{
  "n_layer": 10,
  "vocab_size": 8192,
  "activation": "swiglu",
  "attn_scale": 0.141,
  "decay_fraction": 0.694,
  "doc_mask": true
}
Each number is 500 + 50 x the weight over the matrix's rms, rounded and kept within 0 to 999. Layers, rows and columns count from 0. Numbers have three digits each.

# layer 7 attention value, 128x128, rms 0.526, rows 36-78, columns 0-63
489376412541504510413497516533529452392542412478574481509492437505419477486533542541491511483595521527513586468564472499610503556415534451537507442533457523465478538531523426498502459489511454
536480519496537563498483517518526424560499458454625463533569546411386496473549515511474538498560448469473474442510464458445491450559479518449484489476602528471494513484505468522456508486505519
506487560511499560442508511537538518471519482550466422478511451504510527486506517488512460380432520444445497590529540494492430503586476463522499483462544496453496566462517462466444493502544506
482503537486484437517489566473482510567467446532533442482508398461439593492555488510444457464510497515480404387518549507492508490431493485435492504537469473504496470534543512560457469509541458
450492582541492433573512545463508545512513553523499423476435482538496520473541447438494504481524463525585485485491462530558468602507450513455475452562482493494552515478530542573440517469549536
561523583453515471404510480409477445563532515497550475531436521590586402423526494403490494450367510488479555513491506533519562532575442473536525423480473507484571485499437553497467537512524552
510490522532511527455468510468562484495515594530524507588457555546513452525499470487533485505483460575478418570444419502573424460534466506530483524443483528610553560464490465476394442498579443
598606463485483522471494457529470460499474520436505553527488549562472462570491446521532479472397491510451497540432438513537551499568513476578526549526464498585550514496480537564404467494588477
478502469459535488535517577502464499509497461511491535580518557513468556479500474511507484467469496547441472478600482538528504521523557449558516428506503555515519476461494445495514496454418539
504499512525456537477470629513470558503526452580538574462552457397473447471459540461473491585536513453524528452524539492550455435470441491526507474518467475476514477486529534511459545505527465
447479440500510541407457515454471500511509557529501428453500511443504490410519504496439488525476462441518527507444476518491581512495451482511536541552508415579521509516542439538611426506545436
502585549507434511506523527524508576515452532527554466414488463425513524509521520504545516541539500536460482487509489506515519517567466532468533528539540518476440533472526458563468531492438494
449431568439430465526497517487486520513489491475589505458511497469396442507530436516512428506501479489553473443475496539464534464503522566467567485497539460492402466427471484494610518524542474
458456538563492514514502537472516471466505607538552484452513471437471504529452550461483523574492557524512492536382507461471484444516518523483532558427504549464514413418565501493440464509428523
498519455535467548568441548520520467465510521497490451491537524471589521439526491484529568501569464538523478471449506468647532440495438520522404466485526488514541541494475482562436427486520463
554501518482549421506551469526591569477502565463449469428495561517393537467514553565463556525411468465533511571520594411550574512578463459525515554516466449533545512546553493450449476485442454
463542418528581534549466506445477501485432499516492530462499577472561516428558466500504574540495491411502410535490541364487408428480523487485487533523476523492519485539509552443527529475469543
560480540476581513475407373532516478497512504552543564487413544575484564527523462530570498492475472471505524485583570447428449477519438498426481557428440523512531474613560459431493482471505504
494544481544437424551510414564497498475483510566530431538530466513558498540512527534533531456520501523502499541450503466540489497458517563483554479508445468494447547538488524533500532547543520
512485474506577442592553466510560558523539608484490373463452477613496534485462490498532508442533462558526449532482572469494528533533478443477477516617489446461574537479508462477513435485499488
516479498512498522454401486566456519464434413500537433576559430380377526476471653523481503482521575483504554524420493448448541492432489494496480495513570494584461525531486550503566485533513543
421531510477473517538405545488554465512496459491500513425528522434510516449594490469473562547428495413445500518462540413429555418560469543338521496515543513470543529415520453482483497473482560
474568559496497440454511514541508562503479512518430562587529568570513511445494530508499459538463578430568539440573528539544530455615481532531515496491503517535548476409483474489483498462490497
462478536562544455473586548513524550512507538423450510540440522523499454483554423497462510524541465507497494510488553479503455532533561489492480426525464479506483444462444484455556482531539502
438511463483457443573519617495479480532468465548543522571521372575487474544533496507525438430422421456554481545436484572457572530506575452508588483514523591466565502410461476445435505462492541
515490506547392502510559555495475468474465422512512469494500484426469512489511499457519561507540520473481576541538541484471500511499517507450547413494483512516477574427494473510522472480412502
462499466485541433478547508458428456377509445494534525475572455554440498553483526461513451563508585522663602434535484445419514498468517562468525476462466473422567530406491436483509510454523541
511563481533502530541475482480442505572446502438574439468477448450468509464447519550461536512478454545472506468500521490465530488466477561487522560536477442518510539539527511467504437570525499
460630537519457591536515519442436596492449480475469512573585589550508517520552510440552481448527581488453386520467487459480620476494428538496487575492609513434427468421445399430565437484527450
518580501477590452454456394589567520526450499539476492597388523456435545471471515460523539470451483506516570508524586543558565465490544443522601402548510600493474636485412475497452400579558476
469515525506399679511499421535516471488585457489469546468596502445583526586528486468487623443497420507534499482483535611654413334496605515536415510594441514552542526499614409556472559410501418
450591511381542650428463423500479471511544565481581501467513502525414488510531465518452580464500530487529482439402489514361536536508503571420491544471445536625486452406588397519495440422459520
477516584524525483449412431450541483609565544416485410471411614563534547458603477688375473521510583509375459496478525483557406526517554425442531556500413534590433517557537531529514464461476411
539503496499551462439602486520517380510496572504416376502490426524416529506517518510418414556474516541537491476468535527467426533527572579499525404436496517501551555501496464435426510426587510
542444460516407591591452534488526544496530450425561521537466585595499502485475444432505470414531507497520460579462458466587471550575439607332446532442466471504495427443387421581476541485486537
571609576530535510500549431470409414510536494478505555523483544452503473425427487528509444539479439541469497511435528603596441497507500497522434533483553490526467496490488475459501528569470567
486469447545599574474469602505583504449539504504588567543396504438567491538493627545504517557490490465514466542496516509551442440568388520550368559588454512469571500513494418579426593572533443
454513508489465506595515501532552510472570480511551462539502569490459398481512499464511543546481498541486441509443440488492538523497436445553506577627626470648386470503539462533528518516631524
409487467464465449502544552433603510511417508480507428475496591591489586553424442544481567492530505564483539514566481526551522505419575481440605448622388532440453523469437595557546600572436424
546443495575513537507485503566464453510417587430468407417460511400487481448494585552473502400406601501546518552433419574475579578534432534515476516574449516588559553521522539557549465451484475
419489459522553586496619553426498590516516459497424393516486493418524441434409478536499481495515581475477528515474535588452435448481402393485488489476532402530559574525391555545472563618420523
441404489461439461610495499525478488395454426549539426495559525472500476495530620541563418503509459531492502473465535532454504576584497438495451383497509539448516494410431495545584541580454511
597497489525515492547557629493427553477442492587420464468458472496462498532464537363515584499615614467521481388516464512436559583480473525404487480509441483516525464469517402501517505499467477
# layer 7 attention output (transposed), 128x128, rms 0.459, rows 36-78, columns 0-63
511489478561522487530480559487532484535596505472484476474455526453447486440515478487565488559535490430494537538589540489476534461542581526432475455451523586449404537554536485577502469453465495
511499541471505508440478508456568513532488480536572529515477519445453531511560494534589454395569548558427503486505446540586527574467489452407465468551493462551458484506419480557521525495458425
524498463521529589459539536548519487516485476514484473518412569546555542454501600578482503397538539530541438527429515544424506549467490513401501468520494492443502501458493491440495476480525457
449556505451500536470497502487483472596477470492417540509490575486596546452476439566548453423615494501498552493472463550529538589478465528467456501513462588569517517519528469529429519458532537
466452537533581539474487531471507483482467471490526524612528497561513441434438480484478530453466467546446545499547548482468482458516506522466543485467486484557488570480512509536451514485498512
501444443532516564509414479488513497461588487516542644527507461490562556469537470478501533553470475507536512506456445478464515483463439509452539533482524470493509440459461454422440468510476516
532477486478491504559466494619487557469495524490599489512524575457498468478525456547513546471561525443498519439486595498441452519572540405533524517522437527418462565435408549554506509511461505
480543407440433507542533478525478367539468445464616556502452455422453517495504525513494581499542531428548495480492539429498550512537635558567518503420510479499533430413537484452462543528456524
528427443421457548454511498496537508506498557498431431500489554445509473493439465533429582476507440498530549517503508506501448510557474550555479554536442494558484541532534514405437485454515508
447456450499523454490467541518500514618490465502465483594546488489547545484477551464521562533493459611461477553489478573474413470426492546582458463485508515442442482589495481389559442471478447
447527501569589537487513506475468525547520525513416503435486500517616525553481440462493469522486431485518467518544573547533540478513483446487544521474525509449472557530532510514513526420565545
557539513492553497390469458506548516525453535448428534508576498478507540534485545450514551435539506509543460531550486481536552509538488504495434492480480501446477524521525531510483539525538492
523463544540497515482494469460501539542493433515448555430508590528556502462534507501510527553514459467571519493464528462522583517536508489583450438537453487506514513477510548463544578554530480
521450554517607490539495563449548496565475595482581428445514526445553458452465443472486447494439439535520463500495482494538539621506485469492544465477484523458466469474553489453489473486459525
464472434509541483494444491570452456515520480460547475545567477592423477527494487532489560407495517549551410449460592504493431419535574566456476413534505454475520537551415533566508476486522470
467419448489528476513453515481519498495537482445456454581453506503447510608471527550490530401531572532584512456497434526527532438418510506527519572533547475371515500419531471517499527450490460
500544496540516411529479473482563450525540544520510494536448372530465531561494541480502484444526518487406534459413512540500430483383531449385495453539483481519562481492497479496590443495552488
431436499558380580514499531465518494464478460445565475514407513442482555511546556557513454501611517493462543470406465519472545575517523567481566502435534526448493471501512498596525472506494482
552476486481486457535512472630493500476468437519465497528429581604488579539447514364531582512540552530529473557504502499590463493546482513480476441506466548495537532494582587538498500542495495
512506519471541552457490496464498526444501437587497445585528476472507538467372497461448516431528463521478470588451497517481561535441566424450460465477569489495520578445441544530481544461519538
444507521475539496487465504610503526527566505446484468407465547603545567541600562436579425536518484495519539526516434562573523492494484510511489469544427543573497530502561441478502554442437483
499520532534582444509514522453510508487556498547511471494485465609537527500515574446572467374448550496452496455447492542565461558462511527541485573530531452485502444487517535476469562539561532
472567494493489492466533493451525528473491525491486433487518507490508493487473478536427518453533581479481544503516467443482458566502504583522521532461494404505557529456475451474490508511518490
492488460513480521479490469547446504474499490498443502503485554520470460542440467452479471516433474546427518555510526423520481461471496522566524569529464466530551517540464514538515475490541521
516522548491490493457449488457436486500480428511510512472583550443524449475536467555438505484454620481552534540465495484446538546519513487487593513512548530575391496556514537397487563535526552
575556541506512561500499507485465539542533544522524500479498514598524425474503552520549518494474512456476429504523491511457421502450509530479463560534479543486449503497590509532481410475511519
493507618496548434441525489411466481449487490489500510519567484514506431509553515487533474491458540477511589556533448459486519547482482493540546592561493569528519445550394476561398495486477484
448529461462566509561518505503422533492512499567556551490535533441509549544512549519510496537567493498523544592519497505532531516536542480485512494514496462497525442463560509437529512529502458
436534436545412540516503564456503545500500449435510483540537487474537423468428472480565488480535535527405527496529472495439585435514459506512507593435551546571444504487519457566536401485523422
437532500498462415418492504448645553564499537470536551590374390581489452481557534406451526542491423525453565444458566519561516463578429391511540425470546576482638589502437478491399546506479443
548505580374529517515532469412441498491450492517666556603456548556469561578437544569528489433502483441583495566482435527544466645428602470486525530576491526525640387455451386487395568479450529
570455513499508385486543477527465604449555516458425535425485516458413568510443476470510478528468513534544509573530488513362471501457517454433398469544526468544583503517520572566354449569525476
533459490524536489446384514535451490625616470557447542560460561519436501437443487463426497639519518546498434592476537606553476477445555311540419493426520481538388476546486519579431527494563385
410465564591541457463450480434476484453495538494497457473419432471526700524459565408482463630556481576487384416507391439629477469488432481530505376524425530523504514549555420566570645455519536
584510464556518558565484560515512579508420563601421414563387555454586555591499511527539568508496591539629538487483433553520554386465449466410458561428495555411594591460542467461445446515382573
538563560509389469541506447449640547529483566511460496485478541487546486516458453522567439525490451484416529560417572486577467508518487485538476522421537467520478441519531543467460555483539529
438542517492492621574449508550485435493464538589581435430468484538567448522491578572460480469459511471452453558592588430495493472511492443562481570552429484539449496474450514587447554497485441
501531374526500558383606568497472512417470534489533451553482525486461567493405551458443537386559498463486444521451530534462599568511462515557443540457470511467560513536577503506408547541630471
446492439527541538579597521484598460419517558462579658406444496533418478472582549583496505471512462547571528515498478576507578507482595545456476440510415543496445492457435448390584451497439450
481432473443444516402473436547455589468455428490477537473420561553486570397541558569496470547492614606547475595431385494461470536525419469448363471521432630423528523554517456456545445513543511
486438567551473473562510546405433599518607371501457385455514472532509514539460558441579421405482582541442455610491588611408547553636534433401483441511495562461459453449510531450529522513406406
528551451529590517611419478495517491380567504615542454631546492502497411535491549497603493404577556602464575488509502493504507531486413480407506494419465466481549462502425493484551524551526480
431497540515479479447551510413464525533514381614465440465508521407562515526552588447490564461543579554466539462495480473484534408522475510459455412532459550518435473577545525519537440464471567
# layer 7 attention query, 128x128, rms 0.318, rows 64-127, columns 0-63
489471478569566441549439493540484497516523467431426448584566629643453526496525508490587431510498536518551522505519506524476434475520434419461428517477502413534634414552569453462565456471470552
528574526425524513455483538499534496512504441596446500509526507496496487490526476522523487480543518502557497548515507567449482494537438502480444456483519496438495525498480618532534532535562412
542469510476588507528448570536536415569567554495532505545593551508482385521535602462527473473454496514558503437523480565536464504426460501513480482487500439495594463478605433417514550449525551
538557528494594474572496511556485520563504536506518463482553457533511471493540439407440566519404429480537451507525538543551491547411470421513512523497526485511479543474522531476468504491544526
541546517588597529515488539581553576449543497525509496553525509484541503462470482496437448467475503502620538451395532479465463506518375471510474513519557482467483435529404453514536466525464460
480497545444475503552522483480522511463497505465476501516539463422511469425517335555478456530504478562451562497518536529501518516470489524520476447487508511485550495523516480523537467506472494
436550511518521499508490507497538541497525545523537474550448472485466471560493591526515493463534408513465501495516478499511504505472417574496512549541493459473576436554477461537468454520488491
520552479574521529546444567450548553473515447546470469463505522524444551501457485431507494520539491496525503503494493535475535512549500477480474457455512465452485471512470487515530569442521482
481483511517474525539532471526453469515503488418515483512418452478529520487486514465358504535481553408497511390491500483453458389454546507401524466483527507522483488503600486455477540493387614
488508514529613433468496514488436510496566438515463526480429503554467547532477572494505501522567548438529406468491445491471477449504473406567467459490568470514504502539587588533545502427523535
494469510558418506485574497480497509452481511531489487436518512588405497482560536495502523484512515412454474432542404489478470504498435541487506483475551465482522484477422531639481489555510422
580451536472487467547500527444420452464523590494476484387578489442585466406533469459448532492410523421459437455473432459600456584562605393504557453473538546558431597477575551408492565487605483
502442513499445492458492517429536448423492456436488566491561450520510564502521416529439505451507555507484525494526472465502517534512501521645571557520513496589476528423436553570487522552520591
454528560438605532549477554519448456556440340477462518457612492567534562512539560431547503508454581394509486516572522574541451539497482482397572402538565424500592430538406567394501555553531649
478523534422484475521559392524511399495480597439498540516480494465476442511607467484582477530540550476445502510569467489515460480520418528608497567542415589543616468513554494482615394531507465
616491493531496564513487578445513439512480477502526467534450510401546451527466503521440519479518495523552531443481469543492546485517532447501521525423476419525461607437635509472456575487503484
443548467445490545462599468457483491462524537501540575516498451290595503419418509555472506505570455544485556503447522464506540566526493571533552492487505570489415525489498493463464482522524437
501469504523524470473469517464519452565504427435503595494506504502517557559493543488525498537490537495494458506504460532515517497461497517584512474561481493501458549455510501522428520496540577
502504539480594465527499533504479492568568528439510511529633497427563443434449425461526500531430526503524476541441520501510507570507455462505502421510562507491457460522589480460517466482512474
492519508514469525591591419547480447452454569458506528423532481520504487447610482470497511503547534483469525424567551486568484497552498462566573507517483501544538489443444524516543549513494500
480478461460579492509425571500480511487579435600543453535570519532487500481420643512464420428491478540547553513445529527436493552511565537359600451453550431466461429508545508394468613433472560
531469552460598486486492539500470420588549496565550551438639484533487409515537516481575444442327528538532412551503475466512503586595521468508617426568510470517447393462460505487571566482512491
460588522519495483503586519439497453445479544475463433513538419434421450475478413449493529494530481475468464479522482476464524553525418517550478582478434579500499570490486448593502507468541434
458473471570573438585487474515505551482577450534482588447444502479508590549558530452461461526485501508465513539480474465442456498488543480510518443528530499526514427495483555480559402479517581
513465514531467483478439508452496501524521492424480514544489574522530490583537503535526468442431521510467537539525393506495489490495465555454497534573491440539597480517500482470453420619521552
483441555517654390583492557561548489520549485505557472598515414476487504547499458493473461466434547533503440522409528523486427490409485437500509480596475471486478472495490489550512497477490583
448527540464632452520535465494458481568590504531492524517530521475525495544510557490568476492485555486504510539465440534436468527491447515401534425526520458484503423486569544468515482546526475
542510463465546514548566481504452548460504577613547388463442473522427493526503479494493532462485471573527522536473545566530547503436572518418502509512429477473504521427445409507486559453495426
436516485491576419602423467558479583538567465590507465467607597658403517450528529402518376497496560523540528521509568549464546518502491436458533363467579355466537382514521569489587506445486499
444571558440540418441484502485496532477536449537366466535525483543534554517538464596446478432544541513527511519510542500481478471522479456504433506551508473528548551498437603546461518552571533
533450475555506450533471555493549515534511434498471449490547565604391556541502537437569503538492535437500466570492443570452488508536404520496487406499543425423527429486527498597510452480518410
502440541454469520511472496541521549524511579604600460463511463588444466511506534466535533437468543485468452541481512485533497492456578519451555464547560427493455403503418583531523535529469480
532462534521613459452534507491445550480609509551530518492485424474501521438413558485550504561488526458522391516364440478427423544451473554509463439515588595473356426590533479520499430401460453
496497511495466468470553553445553511515529572558432443481537510431542514453513366546424583463397510527498561455492512553566452459438581451395372434458470463532594521516497431499508549576573506
417570446435534458547461554533537528611428448535607411608554452559489462594531579510496541464554366509477489567560621540508571529512444461485560505420504443423521471441589489534489464447504461
527391492428500404413635476438451483386605494545437503500466495410471564475480466626494511530533534575470457541425429503510501535509549513552476475540476513545448571466503501569411480483529466
503542554514612471545443521478509499564581545500514491541532453536537525564553545388445497415494638415582474445443427508483430470416445466555484511538577431585498467455557541390523457491584603
394496509543478498497580534415556460579477577518534497475521454360470477471356515468598523452507561507392500494471480479517508503505538523494534419514472416475500471575507520559555541528564447
515562533532582564404456654439533498617497469440415472558604488511582524496389528532533582490458448467611406501502508486590488531517452428579391496537566458515475487521436445459443532466595515
571453507614642508581489620507478475636517403466507506518556555573483481497466549444504495528417495460576472496536439569461453531372496440476489437499589422499486471478530527438486472460550548
509521482468453537519446423502574451535462573541575511523465463499446478570485480475501440401512528583525570521483530513476533453472527589515555578550409530477442489413485450446523594486506474
525445507570501553470489582461577513544528493537599526569551512530492499496414503534465507404507533525564523472469468490489538511446511478526542500494589367514392437424424554553470560567509490
536513596622579457572449594443518507494517507479504435544547500531547490530512509478466472376490618411526527431447397504483449534475441434482521527539559415549511504487471536481481489584598513
515427532391502463393494551454496484496550480518532447553566443592420507523475440521465532458483601443523426530476472474467506470475519503519478493487553517516478449467522479551528516468470531
428552452531542555509629534492484474525515555506517449562508408455497447426474509565471479445505456603526590417502580527400439435412525585471452472473443468501550489469515399552553519426447522
561503498462495575500552525496443434543510467450420464486570582562467459486555489443470548556493530391579491474580445533455509492519442474449454450420566474496531499396567526475504508502503443
390491491440432498466506458500566443529412573455548535540600404483545509486532410558541530470438453588458516502509627473590497507496522528531512544518385548524509465457441363572527553529454540
486601500449521584471486515477535435522483466501498548511583484430531477517521551433488543582555480460601539475510539530463595589486425584520485549409457610499455509396530385458452512454482466
584562489558487504478506528472474535530523530549520455511393532450548383576504542560434541419568422542526555497510464508443578491504493487508483567445523475495472640444612575498416469509568379
456503429399531468508489486473503505485494393581616512591523563540438541555498619518585458478661503547486566571548508606506569569475480562458582524441509461464538424500524498391484490488530520
513507471557560494466492448521397557656532434515488534472519506659555502508495484566542458403447546633560539523502561506391464401503584463473503395503606368531439467490571606459545527441482564
446504554470451472423495523400447537498469415452394412537564506604429556487430431549522493487532576464464474524532470497466553502476513510479439495515529442516515560517441525579414504524532528
510540570537519388480401467511490585553524518594411432516519552607466419523474399538537426370430462570480493571517474470447445512502497446385426564519555522465485532639486631451501518538608450
528513576516502469497498526477409525464488548456438375493487503530544477458480518551453483440473548430489489447473477476544481490510524452463485513567510460538547583539471492489424502537533487
533499533501550513476539528492468532489585519553538415498458454519439418563502458508457501445440521518535473482459463487417536457548453510440527460481540407494520419500565467585555511473382470
468509493506496531436463470516526485557494460526478568481383508515524518594545616550508467478523537505532566449525510531450463359469490591472439453514484479492627423536536454484555481504441553
463480489602588441542614490488501494561536519514540449562539450517428471563442475538598518411496493609449539560468501512391468510499471536433553496519499414480487412485537474595505508482495450
508500521479482523469487444511427529531427529436488464485447538560541529499441547457616561559524540373463467529499463516522471484483463510444471498492527523465500508576533542474498441564492433
443493467488434490472458499495608521514473508474533491575503545513505542584516473498530518475493515488471577542491473520494503475510415551456498530477464463479593435510511448514542426616483497
448443483410573544554539491549488411530396448431483472582476506495484600497418487508484492536493460431518506514529523547531461464431452407470558483497467380446536525406505591534538545589491494
422555444547494595541559550452492478503371411308528482608498383468476506502373388519505535482590367556444540571600554460463550547473441554631580641504503532511501539501454491498499438445491583
499482489505379537493476495432463508484472435460480513427542478608500533453545429495415488463537591467479542450571507448447527449556596489559540449428600474582486489462525586483558513462477589
558471481543461580492470521551502523608463539482584512508428483480533438511466518458476525502406495487507476498485531460480489401432594505472450477525501498486467483508503467479525444495441510
483523464540594482551491528547496483604478492504560479544512485573481496532543590444563507492455487494530476482511521589489413452411452499456471464496479439473567448513565441490545478456497542
# layer 7 attention key, 128x128, rms 0.332, rows 64-127, columns 0-63
476410430454465434525421494519403421541526520416466511510532593521405507583505518438503573556462435487625464584571459473518446471439527479423458518583437401548507512593475473514572449542511569
474527584470499494477425539505572560440575478590414500548529488505504559500502478563515437490585461573523571482509467496504484561501490534524491500467502495518518510495476553470513516454571462
488476534508529421601508545487518450564577486438550438457436553503402521542556544472542507471492486525532517465470515524522496488444558484439483526559528436480496418456530379375604556453463492
501570496549629557586479479591544506470462513548515527521544518539527525525468464462457491566483511509484361499522602518489530515539488422472523501533430570460515555408479492500501551437501569
550505532408452457550431553527433595524595514474541506517475425483500539545428465492549464487390466496578473419437460597441448539459498424449488608501524545449515510557406548560446380455451424
491492536440497463483529489531577485450531474558479473543493516459430459393490418577576517520533492526436618469457520490459539460529470472562484460434522528492539491509399445516597448477525429
530461482489489484459513498512519548509493519517565444477446453542421516603513551492535480458500405540485525534488482531459441536553480596461457517507507461485613471533475490463467468495439423
487508513461452513484490565462503527507538503550481505504509461507532521517515505499539495481518460501480473528542463492529502547430557462469508481461544477493495449541436485503514483433533439
484456456496485524433535405444491484463470526471467408539433523491538389450455556436503528507432577402467627469515533487540477438506422434569515498503475569532486475573566461547472522477437506
450477536519480511556521520385416514481472468439455548539398421476553634582498548456536481493510398476562448558533492534529477495447545499486477494483610567610494498481452443532469514427551513
546478569528490438491597464477506508472498491480539520497506517471379573487532473462467443552540507474459552458540450520476470537570564579598471481480508430517568530439549576628538562454458475
558595520559581478547548482457459497503512512543464505392507531446583503403511454502475471469486628428526504452487473438554582467508485385507527440522590583525414548497497500478562590528536549
460524535537485495531489472432546469454453478469518545528476461414483518527497502553487519521515557475497473482441486496454525567501544515599519515449555468540478527443344495631501515552552532
412465558488434578481502449536556470509442516517459530549481573486624446442518479548610458438527494503528571546609505446592401634578462524525471509514402507550535430468521484339509500521467489
550551500465534448596508395517509497484472539425473500434516491530434474558519414490585498511522443465563553517515508429534457444522407527554542534579501555627521488534476473433618475523520559
476504499556548504592515596413530531455536550563491381509414471449545455501499534529528510446527532436466535422494507538560583512454483441527513539444511542496438474444535438499479527470544434
552538510428511509447568544448463529517477532549518464414535405445561479374500506644558478437480529549535599431404500583460509540482413525487537467437599569476501470527484495438429455553482391
402486539569481497541533539428535446531459435488463561558454462473575503537566542455512557508533525509458410537503494549525511510481561534561481460499488527497462434432524449445510513466475503
502497543491568439552454516547474463544572463507502499511569515469553458391456450491576533526453531506503492510453524540480504516465484445462538466474502594480416482515493474440565452508520454
537558498496484542552581428526449512505473545518540525362478476498497503520513447508586436457532612476561538383522516543487474526599472476573504481528477498586558466456480514562584562477397537
519452492455487471425438526471502501526591496540597408466477494470479465465485593583494440447473507548516612570459448487516526566446505452358515453459556433442459460556510459457418493558457457
482519579629581484605482514557492495580586502503627510481522481495561432488509423518602393483435481464518447485465465445487558521568506498457536494478450554573382455479489519422554492484477471
465523473524554468491532539472480460479499507460472544446577464570487451522459447457509517498494539530464447495553457571505515540462468563558491478475498522500436546497529481575628495464564488
505536458478494537526564504450564479533441488543481553478536510516542534491580509523526472569505450513510512546445481494442476483495459543434524436544546463539534509488447478503428417487496598
488454476543469444504478478496538504509478505486462442552484558460481454582534511449484554507463464469460540553492425426519482466528449572506454555542452451548527512537516535423493443593512466
445423489563531472572465523540586465514514439497533507612468445539514487504478497397515559433465580570448434479447509592496481509437463472455454480519406512446469492414507452502524409490476568
509485529489561462485528492514518482523507493527494443520548446507480538473541507517536482494494502554533554516460439543492468511437390567471518420493503502555506453458546503393532493529476452
549555443499503583511569535647509527503518503488584478494487435532462549515476457470400485453476510541434446431469494522523599416451451466433508461448491448396569519388592525484556533477482438
483479545436475513574420458604477486545564453540558570512567545455479578505457493447547426488585480506545573546492515475540503615510560407390537438491469395536532454486499516537529459485470510
405503481495434541362414497496522508460526444554356573530494511523511555602446562516442485437579547618571536496457410559443481559517465589512404468487480403536544592538429560557499518523563533
534475579495485410565494493530559492504581426507505512545546531487459545504520459424510502582540420470429482606557419475525463536518559547503504426456470469449539478497557542520591464449516462
572481540550524558487433413643555560517494496529637474557495503510450579445469511461469440451535560526452535447474581421482465554553547474485571500499479405486537464407523597526441563532447507
550500541460534427461493517493449479533555469425547549557460403509466562382484480488483519631419405529502421561477519530445481429385574464499599426467655638411410508532481483533458478422486468
491513492539488483422548488480586471456515565547393496558562600445493478395480505525407570437465562537451562406397504455537537457424491495450439530534448439491521573546484482453603531533648530
491489462474599504524459467584587491490535417537596429399587550549442453615503547531442499446656456540477492625489562563460485618584479615386436440440365480450588570437508461471473551485478564
510488507542472468477616566443505446492486483514459524526453477435519572399483495506438530542476510549459474483414399554494600444444475566494479396397552516456455561486565529566491460542591497
487579471481556555577449422534517490584441483404469492482486490508472608624491571432440549421503526544595484480455539468505427542369489503497584487567586435553505509472439496485510569482505559
485426573596508511524551510454521513543436565560527518519557427474577476349498510521643500266522566547430594423515539475591440617484513545500540476522505448554463364467577456402586453563541412
441488510517473561414428602511420491608502479450426540501499524551565531537486570538485572427451437575630338470535513534418437531467587556476454535496521468449502496585396513387478567453549410
490448525533549485590513565490527450548492463476501507591516554506476488416556475496524515567489464534504484509590572533483491466458547421489518513551495475476488468398542450411462515428481482
531574482522557531491439434567530562536518482490584435489504407559438492608512506524476467381477562561470506485477482434521551441443458443505565495521531439518491411503464520465575541495449458
534423566536510490516437532487510558528503492510617434603502434409436560453490562536487498405513585536519546375420553569445497606426572436497528579453520392518500448409413564546367531529485405
513491505514501428544442485474506547520538478478480477528464457466463520582475507436503526361529626532533563469496432569522447589402483453533475560550541450557486525459448530513520506536501469
490464543507498448483420422514527477475558411336532486603491522439434504495418509448400545513489480466459521559436498433514539481409551491500520525412534497514424576510453516568520542513616509
455477412456481536455584571512503430525505542442535480432516446535372443448503527572468554459475522611504592343439567573396485414463496605537497424499518389426546506455546387539597513446430454
520520533457535497501545519522482451497538472449433438482577625513444523444516468490470483628518502448553566444560470510476508473501457532569517484451491452519521523468596555511563607443531457
432499452542542511421503460572518391512473509456573539476580492533431432513534516553430590468477583528516385448403545514429505493518528589528455460504379453449518505486411451520635549556455577
453596483397555491433527581488522374535579470434498518429587531572449450502537536576466523640554509520556447520451493658433522572381513578547560475441530496391450482472523440480543588435491485
538565470550582491542507569455506594461560472586489408419462489505478530608482532521453438482586510550445549490478492597444565484519464534475483532478569504517502588421563524533418570462542458
544463507386477448523494448488543505509475494480593421464503504415444501526542528593509496411612408562511618678520511478625503622408481490353510519460501486547536462495496459352397485590521502
426511484577535597520447444561431517549486481524525501507479488459501531539481519576475466496481468569508489501512587402412517392556568500496546405499513480608456526473449501565481568440453511
383405501517425515362445499516492445488465420449396582631527561487485497480430525443423574477576547553450523555575444489523523544484548559598443449427465391502467556493533552572532517536581442
501476502600602441382314431543479581476540470605431515573568571593421533575459464500442414459467482645487476631617451369491521452512500418404449535615498453596430597615416600511501520526600559
497488464519422502452462491530419554498541486478434529497409504489549478545399500407475506391501597490513568458525423526538506483551467460546431524519505495492508563533572556515529504540479430
508475529552527494572523496549498545468584523470604379540418446468456495556404471439539453523412400406414515466448481478475533478517470539488522524376502556526484519500511507614531470443524390
445506513479410517451535461452540503502540503447471488519379502507453507601555568549534475489508362491514597518466488460486440425521524608529478537537552462543590440558490427442538515436469470
524432470594603435493540482530514490520516507531624419492558427541397463483500470533534495469445531616396482533516461554429490474478455593461498394470450458534463491441522482552593473498470462
553486542449503498479455434565438535460431512446459517566514475513509585468495470457459548530511472446532453554613541436573418478494490472565543523542519580494539485467562547432499544551493476
546472508452493435533467423517580509471461527469508425535582529451437500564509512489452578480485447455473515571448490414544425557461462579455490568519425465507570511539469522461511438616552526
505415564465543585553519546537523533404340508512489439655545404499518626424544486558504504421491518461598501373547512520542475517529337467553444492469422452483682411317504507419498470563473412
487449422471532592518504511503481501488325499454553450471539443543493394503475451634588556469459427560466456571651613485415446509569440546554507522453518520505545499476372432512442431535506431
477547502479458555493481375461501487481484473470485513450494579405489457485460502562492479518578529430495643520508554364478521510555574471594570474447585464624463556548385502657494583491546546
496484470538502554542449509552528550535499509459523496561507551529570412440491501430480525503477509442431530423485616444504496406545521452506545577565438514467457491469601505443424473453462508
462480467508535496584517488543522453524481521437534499505500499530451500561557517449470555499494425518504443529540574486539438466481534538466488474574420498474551482441559409417569518435435557